{
  "num_hidden_layers": 19,
  "hidden_size": 128,
  "tie_word_embeddings": false,
  "init_std_o": 0.0544,
  "learning_rate": 0.00798,
  "lr_head": 0.00782,
  "max_grad_norm": 1.0,
  "decay_fraction": 1.0,
  "decay_shape": "linear",
  "train_tokens": 137300000,
  "dataset": "wikipedia_en"
}
Each number is 50 + 12 x the weight over its row's rms, rounded and kept within 0 to 99. Layers, rows and columns count from 0. The size before them is the row's rms in percent of the matrix's.

# down: layer 13 MLP down (transposed), 320x128, rms 0.0627, rows 56-73, columns 0-127
# gate: layer 13 MLP gate, 320x128, rms 0.0628, rows 57-74, columns 0-127
# up: layer 13 MLP up, 320x128, rms 0.0626, rows 57-74, columns 0-127
down56 097:44 47 34 56 47 54 49 63 48 50 53 59 56 46 61 32 35 50 39 48 64 71 56 58 49 56 38 48 38 60 64 45 38 60 93 63 54 39 51 57 55 47 50 42 69 58 59 18 37 41 63 37 43 41 42 31 41 48 35 53 70 47 36 56 51 43 54 53 44 37 46 58 40 52 53 54 33 39 60 55 43 44 64 73 38 50 53 36 43 43 46 47 61 49 61 53 55 62 31 37 33 37 47 55 45 47 31 55 65 27 46 61 45 57 38 60 48 65 69 51 54 44 84 75 72 42 65 79
gate57 092:29 57 16 43 51 52 45 44 36 69 64 44 42 50 51 31 30 51 30 62 43 52 41 52 55 45 40 43 62 55 61 36 51 50 35 31 43 61 45 53 51 73 55 52 47 38 51 38 47 46 39 63 34 44 40 61 36 48 47 40 53 51 56 35 28 31 56 27 47 49 41 53 34 55 34 70 52 41 32 46 68 58 46 32 28 37 49 53 72 57 40 45 65 37 38 40 38 48 38 75 44 72 56 56 23 55 42 44 71 46 64 47 64 44 41 61 59 59 44 65 58 59 70 54 52 57 32 34
up57 096:56 46 29 50 52 32 55 56 39 38 60 52 60 48 52 42 76 54 31 49 45 42 43 60 57 21 38 46 69 38 36 25 53 45 30 61 42 39 41 68 46 54 37 38 58 35 62 67 46 51 41 31 37 62 46 22 44 53 68 44 42 63 42 68 36 61 47 56 56 40 47 44 60 44 39 61 34 36 42 50 58 70 44 61 68 33 54 59 53 34 36 45 26 50 73 34 65 62 62 63 42 31 40 36 53 38 50 52 45 56 39 48 48 66 66 54 38 55 40 64 57 44 63 57 46 60 49 77
down57 093:53 80 48 34 59 58 40 54 48 48 49 49 41 67 44 54 36 31 59 57 44 53 52 35 47 57 75 44 52 50 44 56 24 38 56 31 64 51 51 28 59 47 49 40 48 50 85 34 45 48 60 47 54 48 44 44 58 55 43 57 45 43 34 47 46 29 39 51 44 40 45 64 47 63 65 47 59 53 53 54 31 53 63 73 55 54 55 55 51 68 40 84 55 45 29 38 37 44 58 46 30 31 62 25 56 47 61 54 50 34 42 61 46 65 17 43 54 74 56 70 50 48 39 38 41 63 59 40
gate58 098:21 58 41 46 38 32 57 56 56 55 49 48 33 58 41 64 44 45 57 52 60 48 61 39 28 56 35 64 27 42 64 35 38 46 54 47 54 74 50 47 43 25 34 62 39 43 47 60 39 42 55 40 53 46 26 26 27 34 70 50 55 47 24 44 40 63 50 81 41 50 33 35 32 57 62 61 37 38 33 36 60 53 48 53 51 50 37 54 43 53 51 51 65 50 54 60 45 55 46 44 26 39 57 59 34 42 72 59 59 50 53 28 39 62 41 66 34 54 54 58 53 34 52 44 46 62 35 36
up58 097:56 63 42 36 27 61 36 52 49 52 25 44 44 46 33 48 65 71 51 31 29 65 65 49 33 51 55 64 48 61 50 37 72 48 66 57 39 51 49 28 53 44 51 26 73 41 42 52 42 64 36 67 52 55 40 55 55 49 65 56 51 37 51 38 46 62 38 65 59 38 60 37 63 49 56 49 39 41 54 56 27 50 11 53 53 49 56 60 60 39 49 66 45 26 67 50 45 67 42 51 61 42 44 44 36 39 35 71 52 47 32 47 35 54 74 42 35 46 62 58 62 53 43 50 72 48 45 59
down58 095:45 48 60 59 62 55 59 60 52 61 48 36 72 72 57 50 28 62 77 41 39 53 34 42 66 62 22 34 61 47 48 53 35 74 46 41 56 76 47 38 55 62 58 54 37 75 54 41 67 42 66 40 54 56 50 41 47 21 64 55 45 46 39 43 48 36 68 35 66 49 19 56 46 56 69 49 54 39 56 60 39 48 50 57 61 47 32 44 39 45 70 44 36 76 55 38 70 41 64 36 37 58 38 56 44 48 50 47 35 58 46 71 48 60 66 48 54 51 58 50 58 50 38 35 55 54 41 42
gate59 098:45 42 49 25 46 37 64 74 18 53 45 56 60 34 56 57 62 66 70 42 46 46 55 50 37 30 50 55 49 55 40 13 53 38 74 53 45 58 33 36 61 38 41 62 53 35 74 49 54 54 63 61 32 42 31 44 59 46 46 44 43 38 43 59 32 36 60 29 58 45 44 49 40 49 30 54 57 44 59 42 34 64 64 52 60 39 55 53 43 38 40 62 58 64 45 43 62 60 67 42 41 54 63 42 50 47 69 28 60 65 41 66 24 48 49 46 33 65 50 65 39 56 62 45 36 56 47 54
up59 102:57 52 73 67 51 61 60 35 48 49 69 54 51 40 40 61 49 49 22 51 72 37 47 69 46 41 30 53 33 49 52 68 62 61 54 46 37 43 48 52 50 54 48 44 63 65 37 49 56 56 52 49 34 47 58 59 43 69 50 58 52 46 47 38 34 45 41 34 46 60 50 55 63 54 43 43 39 68 30 42 60 60 45 37 31 55 48 43 41 56 61 62 22 47 43 64 62 56 60 35 56 38 55 79 47 54 74 52 45 97 47 59 37 40 47 73 32 41 48 54 66 48 65 68 55 64 62 39
down59 105:53 56 62 69 42 38 55 39 42 40 65 71 69 52 56 47 37 78 34 63 62 45 56 59 62 54 69 55 49 30 58 74 53 58 64 56 41 60 48 48 63 41 77 34 57 51 42 58 58 46 61 53 58 49 54 33 63 64 43 32 55 51 59 57 51 52 41 41 59 56 55 49 49 43 65 56 44 54 68 73 61 32 48 48 27 53 61 55 66 45 51 72 56 53 48 32 66 49 67 50 53 48 74 83 63 49 47 66 52 77 71 53 30 38 63 50 31 53 40 51 54 62 39 63 58 60 59 46
gate60 102:42 50 73 56 73 66 44 49 39 71 49 68 41 58 47 57 43 44 68 62 46 36 75 42 63 45 26 29 57 51 49 36 39 47 38 45 45 39 55 46 37 44 64 50 35 33 51 45 48 61 36 56 55 52 44 46 63 26 62 46 64 61 35 40 54 78 49 34 69 53 38 26 47 50 42 37 35 55 31 62 41 48 35 54 66 31 31 48 47 38 45 35 31 57 47 59 42 52 46 40 63 26 56 53 48 38 52 42 49 68 56 73 56 49 59 33 45 59 37 35 61 38 52 41 32 29 49 49
up60 102:38 30 55 49 55 53 64 59 37 51 49 39 41 38 76 56 52 33 34 30 44 69 57 65 26 56 61 56 56 49 69 61 64 49 41 56 47 52 54 28 60 38 51 51 50 62 66 50 32 50 19 53 30 62 46 65 40 46 55 58 56 68 51 38 61 29 22 58 41 61 52 49 59 59 47 40 51 56 42 46 34 39 49 59 67 45 51 35 49 52 46 50 38 61 39 33 45 80 43 27 54 75 40 57 57 70 59 59 72 54 54 58 54 41 41 49 42 73 43 58 49 33 51 53 73 48 54 37
down60 102:40 60 56 44 26 44 59 52 36 57 56 71 47 68 72 50 68 23 52 32 40 83 49 48 30 58 59 62 59 56 49 41 47 58 44 61 44 60 36 40 63 63 63 41 63 45 42 38 41 64 39 62 61 61 35 45 48 51 55 46 56 59 38 67 51 25 67 27 56 59 67 53 28 42 36 36 52 33 39 42 61 28 40 70 72 29 63 25 60 55 52 60 59 51 52 38 63 39 37 37 46 55 60 46 55 56 41 46 47 54 61 57 44 46 63 51 35 46 52 53 62 40 58 75 47 46 48 52
gate61 101:38 58 70 45 48 61 52 62 37 50 47 74 25 50 42 57 71 43 50 48 28 48 51 62 62 53 50 54 37 52 47 59 52 45 73 48 74 29 56 54 47 36 61 63 34 55 57 64 38 26 59 43 33 66 19 67 37 60 39 56 54 60 50 56 50 43 50 62 40 62 57 28 23 55 40 56 45 68 78 37 50 40 40 61 39 60 48 27 56 66 43 43 58 56 65 43 47 27 59 58 45 44 57 52 55 63 70 46 62 60 66 52 42 61 49 30 42 54 46 32 65 48 44 40 54 54 37 59
up61 101:49 70 56 40 53 68 52 77 46 34 54 42 36 34 44 30 28 69 42 58 39 43 55 52 57 51 69 44 36 68 61 38 48 46 55 44 53 39 51 29 64 25 54 47 65 32 43 50 39 47 51 56 48 52 52 44 62 33 69 43 46 51 52 48 39 32 42 35 38 40 64 55 39 63 50 36 40 37 49 40 53 40 60 49 55 53 51 66 82 64 79 59 51 41 51 68 63 51 53 40 50 43 60 35 24 39 48 43 62 59 40 54 55 15 45 61 61 46 31 31 59 42 38 44 34 61 49 52
down61 098:49 42 39 38 37 55 45 34 40 48 45 28 53 60 85 70 48 53 59 50 57 66 38 40 61 58 48 42 65 43 62 48 59 58 51 57 65 41 84 65 50 36 62 44 61 62 56 45 40 60 30 61 51 38 50 18 66 47 49 63 62 46 56 45 39 59 43 45 65 51 45 44 46 57 42 36 36 64 45 49 41 31 65 45 40 47 77 49 54 54 40 75 65 56 67 37 48 49 50 51 38 65 48 54 39 52 49 56 39 83 76 42 37 55 46 36 64 66 39 41 74 66 46 55 55 41 50 45
gate62 104:48 63 50 54 58 38 53 51 40 34 52 49 50 58 50 82 65 62 55 51 65 62 48 46 58 47 56 52 30 33 37 47 56 46 67 42 30 48 56 41 45 74 46 37 42 45 72 39 28 66 40 54 53 45 56 31 68 34 54 47 63 32 54 46 67 56 43 41 75 38 55 60 37 37 66 60 31 68 24 45 43 75 59 44 57 59 50 36 45 51 51 39 46 43 49 44 63 55 32 65 46 36 48 66 33 49 50 48 60 33 65 56 61 61 47 33 73 44 25 49 55 74 51 35 29 50 58 55
up62 105:27 46 47 36 44 48 38 49 53 32 63 34 55 45 62 57 50 52 58 46 50 51 44 56 49 69 61 52 63 52 32 47 67 37 27 51 60 57 52 59 43 46 31 57 54 41 45 48 23 50 44 49 62 63 47 47 20 63 60 50 19 59 40 68 66 39 56 35 61 47 48 42 32 51 42 56 60 73 31 27 44 47 43 58 60 58 54 49 69 36 59 64 53 43 47 63 55 47 17 51 60 49 45 63 54 55 63 44 33 34 61 49 43 27 46 74 62 38 45 63 43 66 39 61 67 23 44 51
down62 102:68 56 59 38 61 49 35 59 49 35 44 61 66 51 52 46 66 34 50 59 61 35 69 66 75 55 32 35 47 61 64 47 81 65 62 61 34 45 52 56 40 47 44 67 41 34 50 41 47 57 61 56 53 47 63 39 45 45 75 61 71 65 52 42 62 77 53 72 45 48 35 53 68 40 40 38 44 30 37 48 35 45 47 44 57 47 51 70 55 65 43 47 64 70 39 62 34 47 39 51 54 56 50 52 32 23 56 52 57 54 43 62 39 66 40 39 33 69 52 48 42 47 63 27 50 37 60 59
gate63 105:47 59 47 59 43 42 64 29 40 48 42 43 76 58 40 59 41 42 49 48 51 44 71 63 68 64 61 26 29 30 41 30 42 30 40 37 28 57 44 53 27 52 45 58 53 51 40 56 49 59 68 31 48 60 59 53 42 61 42 54 65 36 46 25 50 52 66 48 50 49 30 47 51 43 37 42 39 25 71 59 60 67 65 50 55 63 57 55 46 32 38 50 46 51 55 58 55 62 90 62 58 47 45 70 42 50 45 37 27 57 47 55 57 58 37 58 57 52 31 42 49 36 39 39 50 32 42 57
up63 101:70 52 58 64 52 77 45 64 49 46 36 37 29 60 41 45 71 42 36 41 36 39 26 33 40 44 35 39 33 61 53 53 55 39 57 58 48 73 25 64 67 40 48 58 46 72 73 69 62 39 41 50 48 41 41 44 37 66 48 50 54 61 51 53 52 42 45 60 54 75 45 64 66 58 42 54 45 43 62 56 46 54 54 54 76 51 52 51 50 55 39 70 70 60 60 84 40 50 38 38 24 54 45 58 44 40 39 50 48 39 49 42 24 58 40 57 54 47 49 34 61 56 71 55 49 53 44 46
down63 099:37 56 44 50 62 77 44 52 51 36 36 53 56 43 63 60 63 39 46 49 55 44 26 21 46 43 51 52 43 57 52 44 59 36 64 67 34 41 39 50 49 35 65 58 47 42 55 39 71 45 46 49 56 57 38 47 43 47 62 31 60 62 73 67 39 57 41 66 43 78 61 78 43 51 47 35 52 67 52 62 51 55 47 24 24 36 72 55 41 54 56 54 40 54 66 64 63 39 42 47 50 53 44 38 56 70 35 68 71 42 49 50 34 42 32 73 54 61 53 42 65 46 38 46 69 50 36 56
gate64 093:63 42 46 56 41 63 26 57 31 40 37 58 56 66 49 40 60 49 75 44 49 50 28 56 30 78 51 31 61 65 52 37 65 41 58 58 85 49 45 45 41 65 55 62 41 45 43 39 78 50 55 51 63 76 34 36 64 69 54 39 59 43 53 58 57 45 48 43 42 72 40 51 24 42 38 30 56 48 42 50 26 64 53 58 40 56 34 49 46 52 45 53 43 52 49 67 47 54 64 41 54 73 49 49 50 46 31 37 44 33 31 62 52 60 44 36 68 68 52 51 49 48 51 41 63 44 54 58
up64 098:31 36 73 56 34 60 60 52 58 58 68 58 61 49 43 32 59 58 55 22 43 53 41 52 86 64 36 50 39 41 53 68 61 47 39 54 30 58 39 57 64 72 54 58 64 64 51 45 67 41 40 53 40 51 39 22 33 53 59 66 38 35 60 56 65 70 37 40 55 39 47 49 48 72 53 60 52 34 49 29 54 66 45 68 45 50 41 42 46 49 46 33 48 67 44 32 56 44 61 36 67 43 46 58 42 64 36 32 31 52 40 42 55 49 50 34 52 68 32 52 41 35 56 51 41 52 34 50
down64 099:33 75 64 35 48 54 55 49 33 32 50 51 40 55 54 37 58 51 66 62 29 35 51 72 50 56 63 51 46 35 68 45 67 39 51 50 52 62 33 23 40 82 51 41 52 56 40 48 34 43 45 45 51 49 55 26 49 43 57 51 55 54 31 69 65 40 22 48 28 38 48 39 36 35 62 58 33 50 66 42 46 60 72 40 40 39 43 38 37 54 56 59 36 70 40 51 40 57 61 44 46 36 55 51 49 65 36 67 54 41 55 38 49 50 54 58 50 62 39 45 74 51 41 73 45 39 29 52
gate65 092:43 49 55 46 55 49 49 54 56 55 48 53 71 60 52 46 59 28 64 58 61 43 58 62 67 47 56 37 27 40 52 61 67 17 48 42 42 57 71 41 48 36 57 33 41 62 59 57 62 65 50 62 51 49 54 62 47 60 46 59 62 43 52 43 42 59 42 53 60 48 51 55 31 54 57 35 65 56 34 35 69 66 44 32 24 56 29 33 30 55 26 44 34 44 73 38 32 56 60 84 34 58 56 47 59 38 58 50 52 38 48 64 65 53 51 78 73 50 49 34 52 34 53 60 42 59 50 54
up65 095:55 45 43 51 50 42 50 36 52 45 55 48 49 37 46 48 52 31 42 48 60 30 49 40 40 61 37 50 53 67 42 50 58 44 64 47 39 56 49 61 64 45 37 43 71 60 54 72 50 56 51 65 58 66 68 53 54 50 45 41 36 81 27 47 62 65 77 58 56 38 37 38 42 38 76 43 38 52 70 63 46 42 65 38 59 55 46 72 44 41 45 41 46 53 65 68 64 41 39 58 49 50 36 67 61 50 43 61 29 49 47 29 39 60 63 60 11 38 38 44 56 50 45 26 21 59 46 44
down65 099:51 46 47 65 58 47 70 46 58 55 60 37 64 35 30 64 58 31 68 64 56 21 67 56 43 55 39 35 44 59 59 49 56 26 42 51 45 63 56 63 49 40 50 38 55 59 55 55 74 55 62 64 41 59 39 71 61 51 38 57 45 53 31 33 70 56 43 48 62 55 24 48 33 29 70 63 36 51 48 48 50 60 44 42 57 71 38 51 45 52 21 44 43 49 36 41 42 60 43 44 52 32 60 47 47 55 45 65 44 27 60 41 35 64 62 53 18 51 31 35 58 43 55 35 40 62 44 49
gate66 100:63 46 58 44 47 62 55 50 32 74 60 30 59 38 50 29 50 39 35 68 36 41 60 42 45 30 36 45 55 21 53 48 55 29 58 54 60 69 65 48 46 69 45 39 60 51 34 67 63 57 47 72 55 59 59 31 60 56 64 46 42 35 54 54 34 46 53 39 45 36 49 53 71 51 51 32 64 66 43 35 44 48 44 47 46 34 43 53 66 67 43 48 60 76 54 40 56 51 40 46 74 50 50 38 80 66 17 54 47 49 38 68 47 39 51 51 50 66 49 47 54 50 38 40 51 54 37 74
up66 096:79 36 48 46 31 26 42 60 46 26 48 44 50 38 84 61 44 53 35 55 60 58 56 41 51 49 66 62 42 57 52 36 48 44 47 32 30 50 63 54 51 56 51 41 62 56 68 54 51 47 55 49 69 56 47 58 70 52 51 59 36 49 62 67 92 65 48 51 65 61 66 36 46 34 32 51 54 50 54 46 56 64 54 51 48 54 50 36 39 48 73 47 37 39 68 36 18 39 30 50 61 58 40 39 58 39 49 54 42 46 49 73 61 56 53 25 42 48 52 49 67 61 48 62 49 60 41 58
down66 096:40 67 39 67 51 53 56 53 62 70 50 28 43 43 39 48 82 41 42 60 30 47 59 74 39 57 41 44 44 41 62 60 53 47 36 52 38 50 75 56 27 52 39 58 53 44 54 79 71 16 66 54 30 62 61 54 58 52 58 46 47 40 60 50 57 62 56 56 36 52 68 56 65 53 41 29 70 51 56 30 55 38 57 58 53 48 54 51 50 50 61 37 44 51 45 41 75 73 43 53 71 64 40 52 40 61 44 45 54 49 51 54 65 58 41 38 46 71 49 41 66 37 45 37 75 60 53 46
gate67 106:69 33 61 41 48 61 46 57 51 49 51 62 55 35 41 64 73 54 67 32 31 60 56 42 55 64 22 52 71 42 26 66 66 34 28 67 48 54 59 40 31 43 26 39 27 41 61 55 51 60 55 52 74 49 47 62 39 50 61 58 51 48 36 37 59 62 51 62 33 55 52 43 57 40 74 50 33 49 50 52 64 66 45 61 31 59 48 39 57 25 50 65 46 77 45 34 55 55 59 52 47 54 45 44 40 60 44 24 57 29 46 49 59 62 43 41 62 51 49 59 48 52 40 58 53 42 32 65
up67 109:31 32 40 48 61 51 48 37 45 54 29 28 61 44 32 60 53 59 51 38 56 50 48 56 53 40 32 64 60 45 70 23 70 53 38 27 59 68 58 57 46 51 77 51 57 50 38 76 56 21 55 45 67 20 51 48 46 56 47 64 49 47 52 46 59 35 40 40 40 40 43 39 51 48 44 39 55 38 54 59 68 59 43 37 46 65 44 61 51 51 52 66 25 19 41 59 35 48 36 50 56 60 47 44 44 52 60 48 63 35 40 66 57 29 45 35 73 66 35 49 46 48 53 42 65 58 52 47
down67 108:58 40 46 52 72 81 57 38 63 38 49 29 32 56 55 48 59 38 55 53 58 36 67 41 44 41 68 49 42 47 79 52 49 47 39 33 44 42 33 63 32 23 51 64 38 44 53 50 69 38 45 30 35 17 50 48 59 63 41 50 46 42 45 45 35 52 45 44 48 62 45 54 38 70 59 59 45 64 19 42 36 50 48 51 47 52 58 58 33 40 59 28 36 49 55 58 63 57 28 50 56 41 64 35 49 61 55 52 53 26 66 58 76 44 55 50 57 48 49 50 48 70 45 44 30 42 55 41
gate68 103:56 57 43 52 56 28 43 84 61 52 26 50 57 53 49 45 57 76 54 44 46 45 55 51 45 71 64 57 45 71 49 57 63 56 34 43 53 67 43 39 45 48 48 38 33 31 29 38 55 59 45 32 68 53 56 60 21 63 48 60 36 56 58 53 77 35 49 33 37 48 35 41 43 40 59 42 62 61 55 54 41 43 64 53 53 25 29 50 47 80 53 62 49 45 67 51 34 40 45 46 23 29 45 59 52 55 61 41 31 39 53 65 55 59 50 55 40 63 50 51 27 54 49 51 35 55 44 55
up68 108:44 54 56 63 55 41 18 47 51 68 44 34 31 73 54 34 54 53 48 51 52 44 70 51 12 27 36 42 72 46 47 44 42 57 35 64 60 48 25 60 51 45 48 42 66 38 36 51 44 62 55 52 41 66 42 60 29 53 47 34 41 58 44 42 34 47 32 60 45 56 60 49 44 47 43 48 58 44 52 53 62 62 46 39 52 43 41 43 38 34 58 60 38 38 51 26 62 87 28 34 30 58 35 56 42 46 61 34 44 72 40 52 49 32 40 48 64 46 58 47 47 39 48 52 35 49 48 49
down68 103:50 55 31 53 53 36 56 40 55 64 46 50 58 42 51 71 65 49 44 56 28 31 58 71 33 38 45 68 57 46 56 57 52 49 42 40 63 49 72 63 47 62 43 31 57 42 63 64 49 59 54 51 55 49 72 68 34 56 64 32 46 61 30 47 48 48 56 67 46 45 55 42 45 44 64 39 68 61 23 49 48 51 33 72 55 56 35 45 37 54 51 63 49 47 42 56 35 41 44 22 19 51 27 44 27 53 35 41 42 54 59 56 65 47 62 54 51 89 39 43 53 30 44 46 41 53 56 53
gate69 100:43 64 41 49 27 53 82 71 46 49 51 28 61 68 60 46 46 56 42 76 45 66 52 47 48 28 47 53 52 37 61 51 59 53 49 55 60 44 32 37 56 60 50 45 55 44 45 48 35 59 57 78 36 64 55 40 55 82 50 26 60 42 36 50 28 45 44 72 70 37 48 57 48 42 55 45 55 62 44 42 30 48 58 58 49 54 61 51 49 33 53 33 50 39 43 40 66 81 61 62 42 68 37 55 66 29 35 60 55 55 56 48 71 51 63 43 56 43 33 42 55 45 29 50 51 43 47 62
up69 093:81 62 65 53 37 58 21 45 55 62 49 27 81 59 39 48 63 39 44 51 46 49 48 52 66 57 49 61 39 36 49 24 46 31 62 62 60 54 34 47 59 56 60 56 25 51 51 53 59 65 65 51 59 44 38 62 44 44 53 56 56 65 46 27 52 72 49 45 42 19 48 58 50 47 43 53 63 60 30 49 38 31 51 73 65 55 37 61 33 34 43 42 66 57 52 59 75 48 39 50 54 62 41 40 29 58 48 50 57 52 63 30 57 48 59 59 52 61 63 32 54 48 51 65 60 46 56 63
down69 094:52 54 59 32 37 53 55 48 60 67 69 60 57 43 66 27 32 58 53 52 48 58 65 34 77 62 42 46 45 38 46 58 39 54 56 48 55 60 34 14 31 38 67 66 58 50 50 25 61 65 25 48 58 41 43 43 38 40 54 44 33 71 54 50 48 53 45 41 61 61 52 47 45 49 65 41 50 51 49 65 27 29 33 45 47 30 66 43 69 44 51 52 60 51 55 41 56 31 65 32 47 57 49 42 50 36 72 54 59 55 41 60 37 50 55 42 67 54 54 57 63 38 43 64 71 45 42 24
gate70 095:25 50 62 45 37 61 32 63 36 64 55 60 55 52 53 60 45 61 65 59 39 69 50 57 79 56 44 41 44 39 54 68 34 59 53 54 59 57 56 49 56 58 54 52 44 25 62 63 65 50 61 46 76 48 55 57 44 48 82 54 62 31 44 40 48 45 55 47 55 38 46 33 31 49 67 56 46 49 66 55 43 50 34 41 44 43 77 37 55 37 43 49 17 46 60 52 22 44 52 55 35 75 74 69 55 49 54 52 36 62 67 56 57 43 53 43 38 20 58 57 52 51 48 36 47 52 55 53
up70 092:63 34 42 35 61 41 56 38 36 50 62 46 48 40 56 45 43 52 41 36 20 53 36 42 40 51 45 48 28 48 52 44 75 67 29 55 48 49 64 74 41 48 38 22 46 26 28 50 58 40 60 34 47 49 68 59 41 71 51 59 47 51 71 71 31 46 43 54 63 50 57 41 58 43 46 35 57 56 58 55 30 63 46 52 67 40 25 45 49 49 33 55 47 33 52 51 49 51 73 36 72 57 37 65 58 46 33 47 47 40 59 39 36 51 66 58 56 35 37 41 43 68 39 61 61 63 38 46
down70 097:53 55 50 51 58 38 35 51 42 56 48 64 52 60 58 55 54 42 36 45 68 40 65 50 35 52 58 59 38 53 49 55 62 19 34 66 73 35 45 49 48 50 45 59 70 33 62 39 57 35 52 51 35 68 60 52 54 82 45 47 56 33 41 57 71 46 64 47 50 51 43 19 56 22 50 49 58 65 42 43 47 49 37 69 67 58 46 66 33 40 39 48 20 34 46 59 45 47 70 51 32 68 36 52 60 51 51 53 44 55 38 42 62 45 57 40 68 65 34 46 65 67 34 69 44 54 40 34
gate71 100:46 56 40 60 51 64 50 43 55 40 47 50 45 42 62 49 37 56 29 58 44 40 59 61 56 78 33 35 31 45 58 35 48 57 68 34 29 49 65 32 36 65 46 53 55 47 68 58 53 45 72 77 37 40 57 53 63 47 35 45 50 34 47 42 38 78 72 44 54 54 58 45 56 68 35 70 50 33 38 44 45 46 58 46 35 57 45 51 54 56 36 32 47 56 33 40 58 48 52 33 35 38 63 38 58 30 21 45 31 53 60 51 46 34 37 56 57 25 63 48 47 51 65 47 46 44 72 32
up71 099:52 44 60 83 57 65 68 64 40 34 35 47 47 61 49 39 53 46 63 67 66 57 36 36 37 37 62 42 24 53 44 38 69 23 40 73 51 64 63 42 48 49 50 57 46 57 30 45 60 48 56 51 34 43 49 45 56 67 59 48 33 61 33 67 53 36 44 45 48 46 60 49 49 45 58 40 38 55 42 74 51 47 59 49 51 52 57 47 73 29 42 33 46 54 25 48 63 45 45 61 58 44 60 58 40 58 30 59 36 81 78 52 46 50 45 63 40 52 65 64 53 54 34 35 48 60 37 64
down71 096:47 47 40 61 57 62 49 68 48 63 55 41 29 42 51 61 35 45 39 65 47 31 43 42 34 40 44 40 54 47 63 57 36 31 50 42 54 55 41 48 41 64 66 52 76 45 64 69 36 26 58 52 36 49 53 77 52 56 52 51 32 35 60 38 15 47 70 41 47 34 49 63 26 53 62 39 65 53 48 44 53 29 62 35 33 47 29 46 42 55 56 32 55 37 43 62 56 53 45 44 54 45 45 41 37 59 49 56 74 46 46 45 52 38 55 33 65 70 58 38 51 56 39 57 30 54 42 79
gate72 097:49 36 49 54 35 49 63 51 39 39 41 50 52 50 70 53 28 45 42 68 25 69 30 40 52 54 68 58 37 70 55 56 55 73 29 44 52 55 48 60 38 58 48 66 57 49 54 73 47 64 43 60 42 20 57 48 72 45 39 58 47 52 34 55 45 18 59 58 33 48 63 48 37 50 46 20 40 51 56 29 52 53 47 53 50 61 42 47 54 54 70 71 62 67 48 33 47 58 51 63 45 66 53 64 32 65 58 34 59 52 56 58 44 41 40 37 48 64 37 46 38 60 67 54 64 45 26 55
up72 111:50 60 50 64 72 79 46 52 46 46 59 58 38 52 48 45 64 44 51 40 49 31 41 58 71 57 76 36 49 62 36 62 65 28 66 53 25 60 37 43 40 62 42 41 62 36 27 30 32 47 48 25 56 47 36 54 36 55 62 28 82 48 45 63 52 60 66 36 39 41 40 43 29 63 43 52 34 62 40 53 44 52 52 31 49 53 48 54 64 61 38 57 47 35 36 40 37 56 35 48 52 58 51 56 53 49 63 45 40 54 52 47 46 67 64 50 21 53 61 41 56 63 46 35 50 50 42 68
down72 109:52 45 43 49 44 65 51 39 43 29 44 39 48 46 60 65 47 70 46 40 54 39 60 82 55 65 41 46 35 62 39 53 53 43 47 49 48 69 54 33 46 66 31 35 41 42 38 40 67 60 68 51 61 39 59 60 26 57 35 50 58 68 41 65 58 53 46 37 44 41 45 52 37 69 42 68 44 64 56 54 74 48 61 53 44 40 34 34 68 57 61 59 49 49 37 26 49 48 47 40 40 42 61 59 26 62 71 56 35 31 40 61 23 32 45 50 57 42 26 49 46 59 48 36 38 47 26 60
gate73 103:43 53 36 45 27 34 67 53 45 50 61 49 60 47 29 34 62 30 46 52 66 28 46 53 82 48 47 39 46 54 62 52 77 42 46 50 56 47 64 49 72 53 48 59 62 51 44 55 64 53 49 49 52 68 51 47 47 41 58 42 24 62 43 53 60 42 64 40 61 57 58 82 32 47 49 51 52 58 50 47 60 96 51 51 39 61 52 69 58 41 68 60 48 65 24 42 55 68 46 46 70 44 59 69 43 59 32 39 51 56 58 43 31 42 43 46 63 49 55 52 38 57 55 56 39 69 54 55
up73 105:44 53 38 53 32 23 52 53 56 34 42 29 55 42 48 40 44 41 44 40 52 51 54 41 52 65 31 58 76 58 58 61 26 42 45 43 51 60 43 53 62 62 52 58 50 64 51 41 22 32 53 23 44 30 68 62 62 23 40 52 46 47 59 28 52 63 67 47 59 43 81 40 45 58 47 52 48 41 48 49 46 41 53 40 68 47 64 50 44 42 41 47 54 82 60 44 59 49 30 16 59 40 49 55 60 56 34 46 48 63 47 71 48 32 59 57 71 46 53 52 48 38 52 39 39 59 37 52
down73 103:58 56 64 64 46 50 43 57 33 41 58 38 26 57 75 21 46 57 67 47 35 40 45 56 34 64 37 52 48 40 56 68 43 40 67 38 38 55 31 29 58 54 55 57 67 55 63 55 36 38 37 38 48 57 46 63 49 43 33 28 51 38 64 46 32 59 46 44 44 33 52 35 43 52 37 40 46 38 50 70 63 45 61 58 62 49 48 29 19 55 51 45 58 54 57 62 53 34 47 33 52 55 38 37 44 60 32 44 50 46 48 89 63 56 51 39 51 43 54 60 39 35 58 23 52 46 67 47
gate74 115:35 60 55 67 39 41 42 55 59 76 75 77 54 41 67 57 63 50 56 66 57 55 34 52 78 46 61 66 58 33 39 63 48 37 43 41 55 59 49 35 52 54 59 35 61 58 42 72 60 45 55 69 46 50 50 44 61 48 65 35 58 57 44 72 60 48 44 60 56 69 37 52 36 63 73 47 46 49 69 45 54 57 44 24 58 63 50 47 57 48 31 52 47 45 55 43 56 43 19 43 44 37 58 53 34 61 67 52 57 43 67 42 37 46 42 61 30 51 31 39 48 63 57 43 58 78 57 37
up74 112:68 61 39 36 46 59 45 65 54 38 57 40 57 64 77 49 32 59 63 49 53 54 47 62 47 59 39 59 71 41 36 64 35 77 64 53 45 62 44 60 42 61 56 52 50 53 54 56 59 35 58 38 52 38 31 59 64 36 61 58 52 34 51 55 52 34 68 46 50 47 71 36 37 50 32 54 28 52 46 64 53 55 71 63 64 38 57 37 72 49 47 45 52 72 62 54 70 52 18 41 32 59 68 46 34 59 63 51 61 45 42 43 47 33 36 57 52 43 66 46 64 64 38 46 24 45 60 69